From a checkpoint of a small transformer trained on Wikipedia.
Size: width 64, 2 heads of 32, MLP 192 SwiGLU, vocabulary 8192.
Architecture: rotary positions, no biases in attention or MLP, untied embeddings.
Training: a variant of SOAP for these matrices, 82M tokens, 5013 steps.
Each number is 500 + 50 x the weight over its row's rms, rounded and kept within 0 to 999. Layers, rows and columns count from 0. Numbers have three digits each. The size before them is the row's rms in percent of the matrix's.

# v: layer 3 attention value, 64x64, rms 0.216, rows 18-63, columns 0-63
# o: layer 3 attention output (transposed), 64x64, rms 0.179, rows 18-63, columns 0-63
# q: layer 3 attention query, 64x64, rms 0.192, rows 32-63, columns 0-63
# k: layer 3 attention key, 64x64, rms 0.197, rows 32-63, columns 0-63
# gate: layer 3 MLP gate, 192x64, rms 0.261, rows 0-14, columns 0-63
# up: layer 3 MLP up, 192x64, rms 0.231, rows 0-14, columns 0-63
# down: layer 3 MLP down (transposed), 192x64, rms 0.196, rows 0-13, columns 0-63
v18 094:560518448500536468452480507475368558495483438547536483552539556462469455482432519496529490519519544532519589472566345480471405528417537518490489548499603437542526554518588483536575514545511497
o18 109:550591520528412475536442487557427553443521477515472527494525419524402489522541491513457521524498426499416526475588545382467508516451431535386469471496536557538501513546430577522540420559522533
v19 083:493471429463502465469448466626421519442505531501503496533483464503505460543439601496515432438618450500540503519632497420544398562467497502472517548442531511490474489533451595481458540443521448
o19 078:501449460555457483409531428541479455517487538487556487508536512551519451496500440504533525481538472429494512377489589402559567465474518493482524401595536443543528383561564591509526503500479576
v20 084:402507523420603521544478538455415513489434498456533478502549573504497458473539521621486458571513488519517485580602462463421497544546391487516497503530472531468517436488418480603481468533428522
o20 087:559541434533559441532525574500435481525498553587545407539532555537463487507507533484512428452509492505502451456530544407553564539567492524556453588549554549506617480582468496430526512432544418
v21 090:543450503574503502465530496448468398562528562506465495485462518453555458557472442437561482508522580531396463637577521552463476556517475539542501488368449514494476530464464593473522539547498566
o21 087:493501433447468505483449480463552542500538447504443487422469542570584485475402583571524522598523541435463553499507497512520428463520470466524433496645597488542533525565565507531577528462440522
v22 095:468554521372500457543549572519506473578504472472566478422445476478441474481442452439598541542527611489545534458478511443515427524378583538496541610541509460518527529464495493491502520532469558
o22 097:584536522509549490520498543502517501427551490520462463531540467536379468506480521458515367569398487458499512447443480522497502533463476484510523410520466522477547344419492508531594411483477554
v23 091:563573554465462592533441531514545503537508502555416535390554485456467474588450456488613422485505476508501537499505529496445508487575463462478404478581580472411516403439453506522498549528507498
o23 091:453483525459443482499484518457423557563542518539495437459558581529532542539413470435524509539486507581549453446485470490519530522609509568521554528415455498366406574497549542511499583491537568
v24 109:507413475414477531487490584535523466472591517485501471419474419536499579518380481447536491461539533488448547507478539483569478565439505517415544534605419466449538584543419514445499509459456466
o24 112:609439451493496500580546582443501520470512541522516450467474464505516414538387530462546523419532609513509457529453544502518478489474468428544496463527414495392466409501539511600496451499486576
v25 097:495423568455581534532513466516401442559515436523528567567528508531484475541501462543616445497456462404438489478570507431438572515549436524456454467596460539425541463535435518498469464529456463
o25 109:487556423438518598472498524423496459640428527583481512508500400585511463517417477461549502506484449461520386463448530472546505503499434526494541559526489490523523509538514511460535399564504588
v26 111:503606521517567420531482465469547605443540496382522381533495450469477587485577499541415517498395490518500520422452511466537503507472493520534562530539520538539527577463490446485499453408518543
o26 111:486536572580654474535573465494407509481590509560513518567465484407427508567550484474534506478573561522422465504470425426581511464521552492526529478491540540487444497488436446512458483501422490
v27 111:479566501448492453470490511538440449483484499398438439575464498539559489471549482482443512470543519572535405525413552529489473419550554579568615483465446465555560433544506451478428429553517540
o27 105:429588513588498474512520473469521447497389529379530555521521522518565452487548609469440514556449528501456471493497498556469437558573547396510505480522485576553576480476468415506436527435476523
v28 087:485465571516572538543529431499526525444510433512495617538565524511511516437452489511506530490487505490571513523519486539459575364494539499486512491435535381430484508541461445412610377505493510
o28 087:509430495472551547504493507529458524511423497475408416570504378561524470424519546524508535594502478541546487496423541405467496386534561585555468587450518547478477554540444509524496471490576490
v29 094:552368483546507572500458523465526469476522523543405511472512511538587405486399468415516468492509564546441541545499552411495461523485445381429487518545481574588471476533478523499503482434448506
o29 102:565529507571546552536447592540536474619545516480477448399498509496563532443433459382432561499503521520502504519463472505523436380514447431501548512576544536500476520545538547512555536447468429
v30 102:527558500582480538536479528480613512559483535456533479485469555463547529383504430428468482543464509589483517512515504468493526407465614528548472422442561542499506552366548479507565475555544515
o30 126:425492666544509548538452460562558486550549455506531496535516562473481516480458519521474498514410551552580428507492506474537443510468502437498440492503582450560484574482370455450593544480509476
v31 102:511421514464513584473473493522547408496455472574567573413447508494532465422504470467495555490528494513510498515470520510492599528495594440533546526558551495374547458442489495501648577539540512
o31 106:487534518524537538511499516482584555499501538515413486535473492467451469527550491500385526490444531557613503493524543505444474489480448547569536481427547524480559451461611427578566521632561586
q32 109:478488494536460400525555499518443543500489492513446489534410535484542492486479521534448388361443404594498533402527494458542485504510426501541404419466528542523446421452524557553476536513522488
k32 106:539493434437543508447568447550553508606337495505512493497437429498516404532477464566501441499564467521484491469501544477453445481521565564498518542562426569475446483556524512436554520508550588
q33 060:535496598539503480455474438480387462500475382491447606498422515553511441522499532528492525474409474545387517488480449475520431551526536459503416479574453458489440477455557539488487442432575490
k33 100:448447438433597490450506462511595478480479520404458447572465429472516478447488480451539474458555437522442525477455524476574498412538483573514516492466480546485591453441528520632472579464510566
q34 091:458503532509394459460492460547358518569504482439462470508426545505504508470544412519480463471429372604483463464531551476550455494491475578515437488441503542432383493438491502490468540497509481
k34 086:448460551451612523469531432476664544498489605450454477556482451521516533430527466447495515468517475556429590523463457464541511441573476580499538583558538500468540504458536477530523556537458499
q35 093:506472541469518558470433460430533462470457465521532498448520442544450390576447544571491542573488521481563465491387408428444497495481571485505539470526495435635539491488518520554550435538425526
k35 085:484496494595494496624427553537471552470579515453489526465532511433492565395540543474506471528443566540484491513521539475575532517529473463469511478485582393491520489360449552513484428411454473
q36 085:446604489549440408450509508521509470538439469525487471466461553540472465423454548457509491396512435587489469526435559554504506490562428459392408517502530550440502395474506458467558582507487502
k36 088:484499444483568513577427535482524622371551482503480537534476528448501500530497400519421420519552495534473560515563465487490528485576507514557494579584596471467509449422532558447481512522574531
q37 085:474464550541481407460486512549420491582521452513437462541478480489482479423537439526438497394463461554386454464570504425539458483497509572487428518524435581468406442509463551502461574461547455
k37 089:490502487471511507470495440477580489459509551535449487503491437541472472473490483492540433509537459545569551485405459605575544443580489560474512512504521430496640463434548509589518563584519622
q38 088:523386520477497471529439503470511424568562525484370595604513383446510483516520427494526522513496593464496490527561504517516476542576611447508535497514462493509439533500430487515469571435522523
k38 096:546555492528477391500586548511428469485439420566540451473539518549521494499549592494475457402410488434539520510467520475516513521466435509458442486387418601468448473456516450574568468506511498
q39 095:490431522502620545523460493466510505460543563449558540532519485494531451531421490529546535578502565436621430567480416470517561479448535480537571454469501449533548484524503536526524398561385466
k39 097:455493535471457526526504559516371507535538482572524547462526558470512503555487534538474611493462528394441456489574591520443537556443468462472508511474471479483377557495410477480474418445544424
q40 092:517609347555453449543490530569426527494454537533431485488522517527482479435508548502490462468583418583479570500488525528485453493488451491485492579534545542430507496478532452497492584417610555
k40 078:499475390456631558530504420484568489369475470473489452535449462543531467452462395534474486471566402569519486532423488523514519425493501554498539529552502523523553404494554534512476519535458536
q41 069:475430478437478564573613512488414460479448497506409433537599577518567487537524455447425541493483472519418471442550443428486493575491468587440521555487490430490564523519445547464557485498505467
k41 116:439507509488469424400540381508427483628495586463471518520476455523430524470513479478548512535422490481494466555459438553593516490584554589509438471468501471545480554486484395461457536505497551
q42 087:502401489494492491572573537383473392500419470522500511496475488449578482489483522552424568558498456492476406414570496454599501536546515520464507528490500578555471440525425519525519583517437454
k42 102:500508554548392448463520385475472474600466514452494508559573432545454575481481523470587482432492473505513589527486478496583497479536584517482480444476588443490486564476526404529459522430541575
q43 110:528426556417488491444546463579484462468511521499537579529472487491558434518571536561542497533468546498438384485516411458555547500494550510567520322469547536553494427498468558514498515544455478
k43 093:531495444493545453530571562420481525517385457436502501537512523488542522469518495523468512522507521493564538463542506382508538534513488561430501534535384596432521419480510595506514463497345473
q44 100:485574436551499473418441525537513570521463516427402449474492500503455487486589475483467465551509416538539618560479568526415559478584441475528462565497502496480512543469554479536457450441623506
k44 058:499517484418508569438567453604516436487581504514570476428557535553579495500484489482489404543483525501499456479545536550514450485536563477458555472585411461567605491562505519420463550461419470
q45 072:554478455524544568607470568452457486558502465489552449470556546478556453437470454482483625505505521581479524504529484476526536510496496472384562544593560437407489481490536440441445487434462578
k45 116:528521593557451445453467457508509413596552460462501579508517479505455526528523493504575566470475498442508483564532479603506526471531522534522445491462606408549445624483518425531482549437584477
q46 120:416587516573521481330440516540533486513486464478497477451441526517441533541499527536437397499578445511554522519525570548448473535545510475501465522512520485509548598521574425474444454412551520
k46 055:491547478439523511570613548532507542411501541528500418488451522497549586505416561542493476517525486567526517527471404525483469539567484486505539423533484539443570375600441501488545427575505527
q47 100:546533514591458454580454538454486527535449478443402447456534478532512498501509445490347478523528481529487511534460594532507426510510463519371472564527496538508468456440453500449454527449581598
k47 146:574530547556469435509502477501514403487510515537500466573545459532376543535538503536579558486501486459529510555451528544576584479525593454545439449449604490559461554520544403586499522533493551
q48 089:468519527489548526421526477540537448469569497539486508538398498579431435541572551528504397479603458436428534529475586467412398499458531513472478512546486411511461496498589475506529422549517524
k48 072:415538430441547562527503556508566569476521507495514455419498540536519439517514553465588414588487527491521543527419621536373482502460510449489465552492451485484573451571494542535556492474515428
q49 117:527547457524548398489479526481488578590475405499433495477482465480465466458513465522464462502481387571526580538472545593452577447531483529488440480507550541490580410524500489459526521460607601
k49 119:542585449565484466465475556479426443462547452518470455470540538518363566543558411578532548509497520517548524486566502539482583518516551456584538451539498527548574523484513457440380520444460520
q50 096:469640455552496452383405418535533498499455438506449488558446432531390515502490451567542450484507407509560534482452514582419520490489463567494469528455501528553558519472544487523470487433501489
k50 079:467535424560524500551566539484461544407538489518489470449503542510457537611422508550531443577477574547523576555516571570462588524528469438538541422503464549457590444543475504452469465432479435
q51 108:492619512510501396566384479513453533551519518465450466497448468512517531491480474509435476500549409474613494547523538514478464513427478548475496605540471450467486442507547500518389457392566531
k51 120:546453534493482447486487369553400445513521517515500458516502471475445616513533483510495557450515465478477425508513374409639496524503553487566511425463560494541482529493499404522464472514492565
q52 078:459491480492530566515508564566445416411490509469416474476441579507497450550553473429507358595457505456475586591459578495438412470486534512486455556438465491517512523491429555537494506495483481
k52 082:462550489535489529567510587499501517498574453500545532436540543523499450592455551513620469564474608458510496518481653578433507522486486428457481482515480487500588534540505499457552466430545424
q53 097:521454461406503479603505499432477470591489517468533491455499526451628496468533510475469578486401524555560563476563533513565544486539499472547564471465515622461562472558471513480557509542571587
k53 093:606428629576463464487457512505459435577465453490575593569513483467513522497550433530473614472473458455517429492527429442574507483507483529474517472494539494538465584445512474504469514501531612
q54 115:517443412444435491566571414393504486506433497465483507519477531560520424495509503529530575476518495507367514440464506431522542451456479525515556388497537495565465517538505538482539583632511499
k54 104:532479527610489604502593521512526516519397488434581542484544486488509495474416463420525443530549454462508528548507630466470631439471498528510511472546529566548573449500506525455515460492434493
q55 110:434513567524568559538486541539581568432458525448540545454479529466485469549438590456518451567392538446554510551497557521474538488521415378524452454508442413543499428480466523577520466511470516
k55 109:398532519462556501450473550485474522504617457543550489471534558493515489556474528468527525485519553531583473424552556514486468520597394518449551617566454480490529495537501470430455420442565414
q56 126:384555555460469451593495397496607538463508556453589494527458522482466466452458583540487531487438528415557513469507472475551555511514471542543546479492463474462468467494489562543555468595385475
k56 120:406510479570604546472449564517365554500547474536560485377565563490533621560493461502525477513493530557526519468498447453502487510512488432551537463489501508469528549465419415520457454487541448
q57 148:497585599566502515492495463446478540393486530497437447431548480540458514503460581493464491505551462476520593549444479438532509459515525497386561516522484405514502462550552485537470403605441571
k57 138:483566483490504515595427396603453492469581436503517475500550538501559558512473447493500487521560440527449486533465550526405537547455498416491454555517540494469419558556552470482538436418610462
q58 133:477571490448518550619543554503464567477466530519480391436471540468538469517499551481467471595490424406534520537489564551450472423514464435395491497591460464509481372505543504539529521522529509
k58 131:477463469386528458429458419548471449527506487492574503460541552534501470499530494505447476492477554529593424431550499425536490532543515476433434620592506521481457507460573441393566482428474491
q59 125:592480546463552517427587514553521509446511486506509586503521401508533509553474657484503515572449473592526510449449445503452518445515470492533502631470492491536541522567468457502512401525558523
k59 129:515526500492501467404521452507492469529516501436525524525456471445577526512508437490450488501488437496485484531640468496496490512575465597488534527578390460529584507474533608388421521394460471
q60 104:583535511526569543475464488509466501438527479493534505455577490528423491581511525456594392588512454513375535547531475505440552553537550504499477495551554372560513474527450474539450476415466553
k60 108:454528467513531515526473478475467515490593434511449512513447536555493492515508515558511555535506488508554462524516601576372513532558420415529543533550458455483539434626551405415503435457558445
q61 106:481480556474521559525526404458459481390522466555471478532549457487445535588559596494503452483485446502474578442468510427518485489537476489466483483525524501631477497605437561578545481621470492
k61 108:520498571495429495524490464581479545495576388459541519507492523543621489531434506444524484592481500522478497523534553516419519552534512435474585455558421535420480490535544459445479402392553507
q62 103:432556454476489448546517547444608513532443476434522438410480601438529517445545520483475510475502511484560541536531541611530601530532472440458509471513505509434510369455493481476530515404530566
k62 108:463541449575566404412392552513515478482405495618508430513521510505436521467531441556456549453451483539540464447465446499509505498596449462540463558525506561500480506463502432552528539601498557
q63 130:423416541516530666530535550527509486445484516521544539483564519482475534584480598471396489610499513526520495537510558484528434491539471436555578561502438494505464494467457501553531426582491524
k63 113:445550534491475432526479527512469506579590492473484577497522520573545497536450562488614426511453578492550533540505611517465456555569508489367482499508454488502484580494620469463469491427497461
v32 104:488532573479461536454446428448454458514469432458494485562384489474474546462498451461525516493450486517618516501418489586488461485403568576509444509519578536442452541529576492549502406572557513
o32 120:478490481403471477473500456390517428544434545566516506587476452517523473465494446450627417536457535422445524442525442536563583500578449492517477457481455578566537555441528469503473464524455462
v33 093:527447454413462590565467548471552516613480517481472535480484562598495537550539485504512475476527539513516504448567477447480577413493516553598454585515500436517490455481438452504612466562514407
o33 081:460588420570573450446476409461454447491473500446497480487464441559588509482576461460453545468527499499512550498473462536527408449517501525510547462635501502515514504530508351412485530487466554
v34 110:514521525494429571418440465407448541420465507437546367538409425395480492555527516457426450450472512525482420431446503491579478535502560506529491473505486512544460537426488506458472483474561545
o34 122:386476543469511591510458449535501432540481491499482443482550537542473516505398381458479453482441603514491449464588472461492472540443467448467563452578536520540448505536481511536517550432475381
v35 113:527556497517497562536551474484484405462532444462491401473465584471512516492471461492483542477456573492556430515375434486518467468555427600605506559430495501533469447429422490471487416524474562
o35 094:500460519505384523577462556477546478538431496453479464399455552507556541513549465534543496515505533537530509539582512626525441437534496484443416439469515532489474607489509434586422586459525490
v36 104:527552524521494605476422512480458438485498415521481512528481517551454523539489459404453566518517453587532460478370497541401484492514419502445513557426556510368545448446520446507556481477506528
o36 120:464587487493479534447570495496445587517517525468499489426514391524472400545405497594605412582433536594457510502529485565535464496459505511582477582468477537535494496470512456448503496439478501
v37 094:510493510587556499528614541468526435505412433446557546513479407403545517555438507477469463488494508477542585481576575481541506513446470460427545471526484630493451445541541454528435518521453544
o37 081:557498513422463494549489505482458589549496559483437619501495509547491497544484415468574605513510477447472438431428580454464517528524617532442485616469502507502469533518430510535575523531564524
v38 095:502564514473522568417494566344574487436471529517535394484478491413442494485499541529509496575432500515536497523477525506551445518543543486537486423485463600520493572486530485546379449464547553
o38 084:364421517445447500555467555502392454558491500425497511558520541538529477456547453473424529501568516515508431492514448619480487504504484659455477541493465537440495399506528484499474495507465511
v39 108:447492555439458500523438536459454584431447503531430565428484550550472514501577526525507437508497491411497445580564443443528568447428539487620444422499463460560530470487397532461509534544503518
o39 093:498549464608465580501497503508511422571573460489558423502538430551566550436493496478456566497424444572509580511517544455520460440573460500437540529495447417538436507490580536541557399503478509
v40 107:552499571531521520431410386442564477392440504475550435494486409466512492571524475486458472497435467526533457458457547502502443470437568591467501501523449607478420512463457552494532480455436557
o40 108:465511470488466589442543497541443517507435504595491593469478507490507485442501386536571511508557587413393487418550534498522459514428505494464596484526526471488483453533558417543451439555517428
v41 100:481460479471458502384518445501535574381558441557510483500557464562511454497498518546463556553404579458529460534479484473482458449519473406461442457489441471505428449375538490510465515400539485
o41 086:410533584506500611463506506578480501502483415481507600449508550538473526571537465530547431534541512564477535481563514558585452569476509577523500438480552514444556509551479638536545491496460557
v42 099:570480550548478509496504600449484557572500372512512553509410523542484480522520436503454439407563499507504500492509498436513537443552466451490578494501454485626488496504513384579543453435475426
o42 085:450455484605511523550466483438454447428475464454452487503532477499429522565426485413489466497469540563492554456517541459557521630532558504447445596497562585497509513545471459412525454407531453
v43 089:481564542500558495425445519562505511512438378502477562428392556542544523567553426485517535435482545464438508506596525529491444470404527541458545518471483450452441512575519431513438430467455528
o43 079:410490416540468586445452498472516478549499447613516474568542536451482468531521534519585502456447480481549454540475551539527394535479518561504483509411549427600452501481504421558462439473588530
v44 101:490456540526537515415474533516491498495483522503501401545535383422465453534553414516515531516372527532524492579564603502549497545424496515516533500521445492477568463544552563460466613574486555
o44 076:453516477500520503448558451491466545472585573591515594539507458549524557502463522513441531445515407544406446393518440493550522415466533567465415421542523501532572498446488565550474481439548489
v45 101:445482500481542400432471467462613476476533536499540535540478516495431349482480504541530524495536510503572485380533496525526437521466521581417458439504483576545541544571565556427446517452505492
o45 110:510561556486498480545535432534410494543495506547474556598510524370379558471584444475495519439479495497527552586524467534517575519506478478459515526448481501480486444361544507580443483553539492
v46 097:486486520544561492462550587432487542484492484448532479515547513508511507531443492516573488574527543547573403504495622542527448580488556533494542406589564618600508517463471510503487430500570548
o46 101:504488547493481566477448439547473511535519553489495447505549552551504386387493472524557523488514431437524494523496535538541620461544554545464402549458504476339516435492473532529545583490504459
v47 108:485435605535568528537462564507527556519548443444546486472500454534559515502525492444483398529366513438544422516477610537529482480491460597470432509492486530514380490468413511538530544488507468
o47 110:437629462489528520474514449490527576475405506529451430453435562550464631455471445521509521447564510499485461479483539533534533495493503506467528568447532495440527624492552478484489365486508437
v48 091:486462450543532498425534493534548468520417526539527527402470539557557403575510506485465454395538589448421424492543550492517417519464499523423593509530481534554404492435500483482499461509407492
o48 079:464528547608545576413419423552519476505583427548417609457476551441493455509530451404558548462533584459539467508527548455445472492469564489504511462426544532493531458491536454517464531505542541
v49 101:461478574553452549566531557515568560483382524494500530404485524515534561462578544443446454463402558401448474491500546543494401491481503487438505499488483482470402473483495465587483428519559444
o49 102:461521532496538589466440476506439481496586458527458421468461522513508614519399387461530487454576589422485465508473597513515507499585459546520504500535447547553495559574491438470456494510490588
v50 110:413519572536562454531464474488566537495387514524549472408592481534521500525494409500472521500566425512468515468404501537385443539526490552462444555470507554461565466482480458524568473440434576
o50 123:509536378457440456506520570539403487532537440568441514509534546456479483527527491553571446507606493542482472538604572511441474461464491555433466495576450578485519445532521466388478510508574472
v51 108:454506419484544588479546555581539471571527448480497528450427554508554521492458557369516524487519534460442509523515491592507438466531481564451555611439506444427537477443575486454477463573467546
o51 111:468554531510581397498466503540597524482507459516503507528459518479521452522550432494463392415467538475558517550395591569463477437445541505545455531472486571512491511489483453563535522384591442
v52 105:476478492462526439498570478498435448504495580521533491420588565517476372446507554578490519523492515468462442441425400464524503510420546532453464491536469448450464449466394538482448542494398556
o52 077:549507548487394455464432502593553575447463461519454507555474471489460569534556480491530581509527471529553512568583566462549473467446394520479536431423495429575562446500579461448509559542504510
v53 106:531617466409437509463515467493484451527449541517482520509390562442475480484500501465496580448564536560536544545412392515464480467457490496616500584432483416461471473427530472489509510544453561
o53 103:447473532487463467486470524504480452591425493546443550468557419507487523569551530453439413498398563446521516453524573537492453478549517476539490408560552555590585549536596443517484539521462572
v54 088:471534530520511426573547529423448561461461454500584492511506498417532578525529487536462525506480478501466578435556542592466470552573517515466467454507509558463412538574537519597397516469622465
o54 081:511493560444530484576581532464497482491460493528508509450532531487487506519447476467531460510504567428633382574418454426497559589535491609467461517569470502567536502465398522557507439494451512
v55 100:500486390478452449592534499560434496515593475483528554476427604486490518412560578547494434481530569498486495537482396498433557452512492478551448498581495417551516568460455464512536517512417482
o55 094:493506515595542514583502575437632458580519525504471448416505450422415534516495469435438581521461467523541559516485504510536502511528385446482525472515492576477588458563485493493552542570535542
v56 105:652551477447493475461428458581598455536488491454553561545412467579443478492506531520491548515585483532474511466454428431496513459509501474586612522413504452486526524478559460475517454461462506
o56 121:514423500512504520542548454492534537366554555530429410539505415451427480518605471538469476535409492487485486435529512491545454461500522474598537427496498583507413586489441428544500503532463471
v57 104:372412431416476382487523518462430502411506483516549475490541502449448535487503564546541471541417499458516521439512507520577491447499503444436473437519488512478516486418485460569404518598441502
o57 109:479455496455549607517498478496575446513536478487481645497427434536407476481536496561487583419501493469558571550492530550495565525448427530433523600522454476547516489499546556492536484458408550
v58 102:517503525447553496528549587516539448555440592532447578439475491474474514543472516550554559416543555451459516542583593507460470550431522476514522465359483518445424440574467469431486478555483514
o58 091:496540502482440491478552359524526545531528451525383465534454491452544557473568594457483527540482465516462527449429528491397516540543529572456541563489405400532495543547514458543477570518530559
v59 110:504555602542472534583528406490455458488456590503525427575414520429469606450413523420505525468509422539536501519382497516515441519505508396518494478486552511449518517511540453527449482556522517
o59 083:433355489412496456440482561538503491499498566436464496483562477525440503504420524436481412553484535435453466507553555480558519449508479423534521562453373540494406535510480529479426476543541504
v60 100:560543501437503507479569533539558486500442508502533527482552439504468488515438600436529581586533513538458561530511449544606512502459582540505505508514592466358490456504541433577430522510479590
o60 107:527451495447405448471485458528470523488507460475501479576452434513528518441521420588460491500495471398587434398473523493525520451422558586579528528475527575548468571559506510465575591470548526
v61 099:527546490540527472544533409497523474493374592438492440554512518516498584548396483493510543490463425507513582471460466500518504390520516513437582519474546519477527530495595478572575395515560470
o61 089:550459503484539502523423569495399488504520543592557507490557477489516404549556577490529523433603523448548467442468448452524550450497561473558578568494393549472408542548512451486464546492473448
v62 115:427502539521462450531562444527567548605373490558517584478602476569558514619514426509473477453517468432543552489609466476561489486491515444482557534449498524472481470481496479463451456499450457
o62 127:575511497502537388383443449471430450443507508488492439484475461448450472589560448495586469394541529493485450462522542419457421519502565555490459446479512456561434469497513531583482495488416512
v63 103:473529513471513447426495534508373493467601446474458472449486484430528452507522527465523452425476581583570504592557488614555533504482479552592423490528568515432492500500538528510465536431496581
o63 087:444517511405544498460444493470531519546469498560528470496497506502525496563466471611403422565466438523564497437526444517420534454517470562433524560434554567448423545431500460555589574550459536
gate0 091:556545494538524565445314443517476428562484534471504428485512534547465493517515447503563528500575463613459465522490542459581501462456471517530531529437539495428535457514461467504574512520611458
up0 100:497520516479542419593480456393518538482437465468444549553589437401526433429523522538480421518453552456616486501490552568505501480518531540500449432485437486515442529535608533447494464448485456
down0 095:437529535483450520460611469529509471471539570526484448395463507525507522565440433443597584437526524522432537518496438485469545563546523452534455568480480478429514456432527402541444543491601541
gate1 093:588486462504521471456531470576442486521552440563491484512480414519478534551583479430481469464484499614499561511547525434477400527452558554475482437511496501432377418501530553400529541490572486
up1 092:373508456451442492501401549502478496481512416475434537475562494473531444420462518528472520539546491451426515576542629529477439532557515552418583524583443509451498481543565565529541535476505490
down1 092:451538469447477443447475569507478511432496503466463501507554503553498422476360453593487516478490592408541468471452530489570590425537478494364510457524472540552563421491554521500458454469489498
gate2 089:543443575541505391496445447408486517547525575524524569579404466463395432504493500461471457544545543531531551517527464488463494501584499381465479525511484444544422480502550440430425508519503456
up2 088:460498467493505449490449489427474448469513450600494415414413525505431430576564466430504532559597458447572492588483463527480393562604456540493503479462541545432458488527482518462499535504528513
down2 084:516601571475546540512578514539432492462568507509484446408501494564525505604494586591482496542423491426628459540537490512472477524478404529492461532452470500471443468527539523530545445468545591
gate3 090:472453478529542533562521467487497456401562491481466464462442518494456473429440473394425551548574432510476484545496549496490467530509484506441449508494387600537454538545477562447495605372465512
up3 084:535563473509547537456529454576526472325606550530539542517549473462506478432508484562436513523485511432430478581419472516595536546545407454513481454510510543489547544465503499522446433494457468
down3 083:499497534587539390513498544456439512457519468474481600432515538486455518468501502355540512511482490488530524438562402509537511529523527455437493518460480513586580426497533607525569490478387476
gate4 100:448548531536513505485509467547482537485514524554553535620445523542556447522346460521449528490550513574523445508529591435512430574543491464509431521534530496427490521363466428565451485502496501
up4 093:521517492568507514545488526548408498453530482469419515509467450391493419590491407461486448419563421531502445453457507505431513544569533557520470524519452519515500452567508507627518408518586479
down4 093:557481549455521426554449522487439439529587537496486500464449518503500556509500576483503565530567422433523471537442503475429494509438426505502475418627404543470638536484463446506526471458492560
gate5 085:455531507569469525438431547487453537463455541364445485516543443456536426468486516489517482540557531487421463522504350461504513546549518525575478521547491463540551568516520434440605596517500470
up5 097:489465377521552591548566485523573516571570476596468550563495452504539449525503516516419574520483464513419464402542553507489483448398402461462491493442564499522484510446468504541556495521548459
down5 092:479462465479552489435540502544567510488528494539524540505511510514441524477587467489540579465408426553460427468444585590517478536446524485510464549466532577410529479495459630537514545491504354
gate6 089:505478424477555437469472478513433586479493534530416552465526533552478525571515464557515445484411561480511583499509603538454515513446469406406513517507466458540484442448526440544483470651487545
up6 094:462483550439489510393549435563440356430489525533525463580506505492550555553475443457546470490413506445555523558477451530518567465522515533577514495532574528512487442421494475420528516494424580
down6 094:537398570529470461458565486548529425490484492394503527617453557513572474552483535608508492474524446496525539477544525544488586547573521542630527508524557477505427534451450502444486518530530563
gate7 093:530513418540549446465604555489534485470532491511531536549496452520448483494560583554491547488464501581494549562452577506467570483482553558398426517463461582477580431457499620477579529492515561
up7 100:500531493519569589460483476515523439538471468638577516545503512507448536500543517509451437461394453493465471526409526563497564456457525516499448475578580416467526600499478454415473548564560531
down7 102:500487437501495499498538509568513669536426515438500508592473515440438541497526505537633482573588544513543583507533496494517447523490550489489435554418501545598472459481445443545521465519484470
gate8 114:534470567469526517444485472477580463490589444533384539578478552462514492519586483459553440538491444545418410600456444545497503530521531410594513502491470400511522516533465492575470505576485507
up8 102:441428435495576510550495544506461473608462535606511482539528549560429496512472487500507534472576536552501480544465522421478514497478462476532512507456520517479560336493468573399490585543507590
down8 103:460599513470516636548507413547464496390444505489495490544415479566445469489551524522463501491542564481547548413538555507487438549449480453460471504520509531504476457429487481433393450469522396
gate9 079:438589440567536408457522522480477474572521433468478479434493456423426525514511495477458483500491546555508484524473577521572441540532529491549512386397475545550483547473567591478421575548525568
up9 091:424499508405503542461553491462565452521523476605498505523537523539615399550453527516517443594529434561488473440497392468545454624493477472506457463549576448469464518452467539487470515553507476
down9 081:453462497453526481524550463490502526473480500550577617532481576475520475573500456492533500450502504637464478499564447437393450529464468499465557520610465487473476471458493516344495560435494459
gate10 099:511459500536506544485537519604424521409498524466538528608580569479383440435519561505505526499504476478470515439480410439522534496388516459526526483505496470540525369474441463564454442529538523
up10 092:535479510469544427512479545487482509498472485504419434511465585640394571510551571435494575504629458527506568528500518438550475499511567528437522494477532488447462537565434482600464497552477521
down10 104:532488471551392549488485483510586513496498512513524416516466456524482507440601494469393495456500453487523433517570467454529534438436524555530538572579601512409445539607511477479475553595507537
gate11 094:429508533481486521591616577514473437481551580518488485502446583512468485535459528465455426508447504552602507471480564505583597559544501469470417425459419465533488491455569458585517512454495501
up11 089:570523532476500548480440476524458551479536551588476546545465566412534518484447537431517475446562479472476590445526426551490472492553531383529419539513480525481461406502425414462439429414530486
down11 094:494476491493473560523527518467422498436565480437559495376430601472576493557535495438459531557517547568524488411541519485533592552504554531462444450543460475469473408500567464558468464483527605
gate12 089:456617549495461464422551510481500484557454610545555528488460458461417561540545436602589458491456442519515535485502561564527502444467492479515470485404538478475451542453539452442531526591493575
up12 099:553588523594439463527543439423509443439504503531598507512458459476492508535559485481576464500563539515573490548458604494594392451516488504455461558475494433501456479483480467527536640505534520
down12 093:583503474480504515442532443495494480479523520528621485517479533495517527424562460563499465474488554520609489481440646501543350434481462501423484571475497541549449549578485443495513482552505544
gate13 090:460542435543600471584547478425531596510456596454536470388469569523572558483435464475513547499527486604504448496444551482519545467597443512528559558524529492453460547471492443464525477442475503
up13 095:504417540514424494425455500568479373463537485501444432570509373532481447528525460536473443434471438434455558459542388503470433513411534491470511460503467503589521482544524541473519539545498537
down13 095:464550418481533489503477481473495542619532431506499546426391591528490478486440484443492600498455603527491554429484587556527440481515482505488579535537527551473517510584462429551424481536444482
gate14 105:486446472415492500429434483475435565525468517472573502465474539583525458456476509521477559503517564448480444471461419434583513519413512507510624568551517518463490469475412471512447608450589446
up14 104:503494432461558486538546488562425472462551509476487441544500580442522462376568495436583494427547529402492468451428368440491518513533516445493506543480584451471517545526450488502444578520457466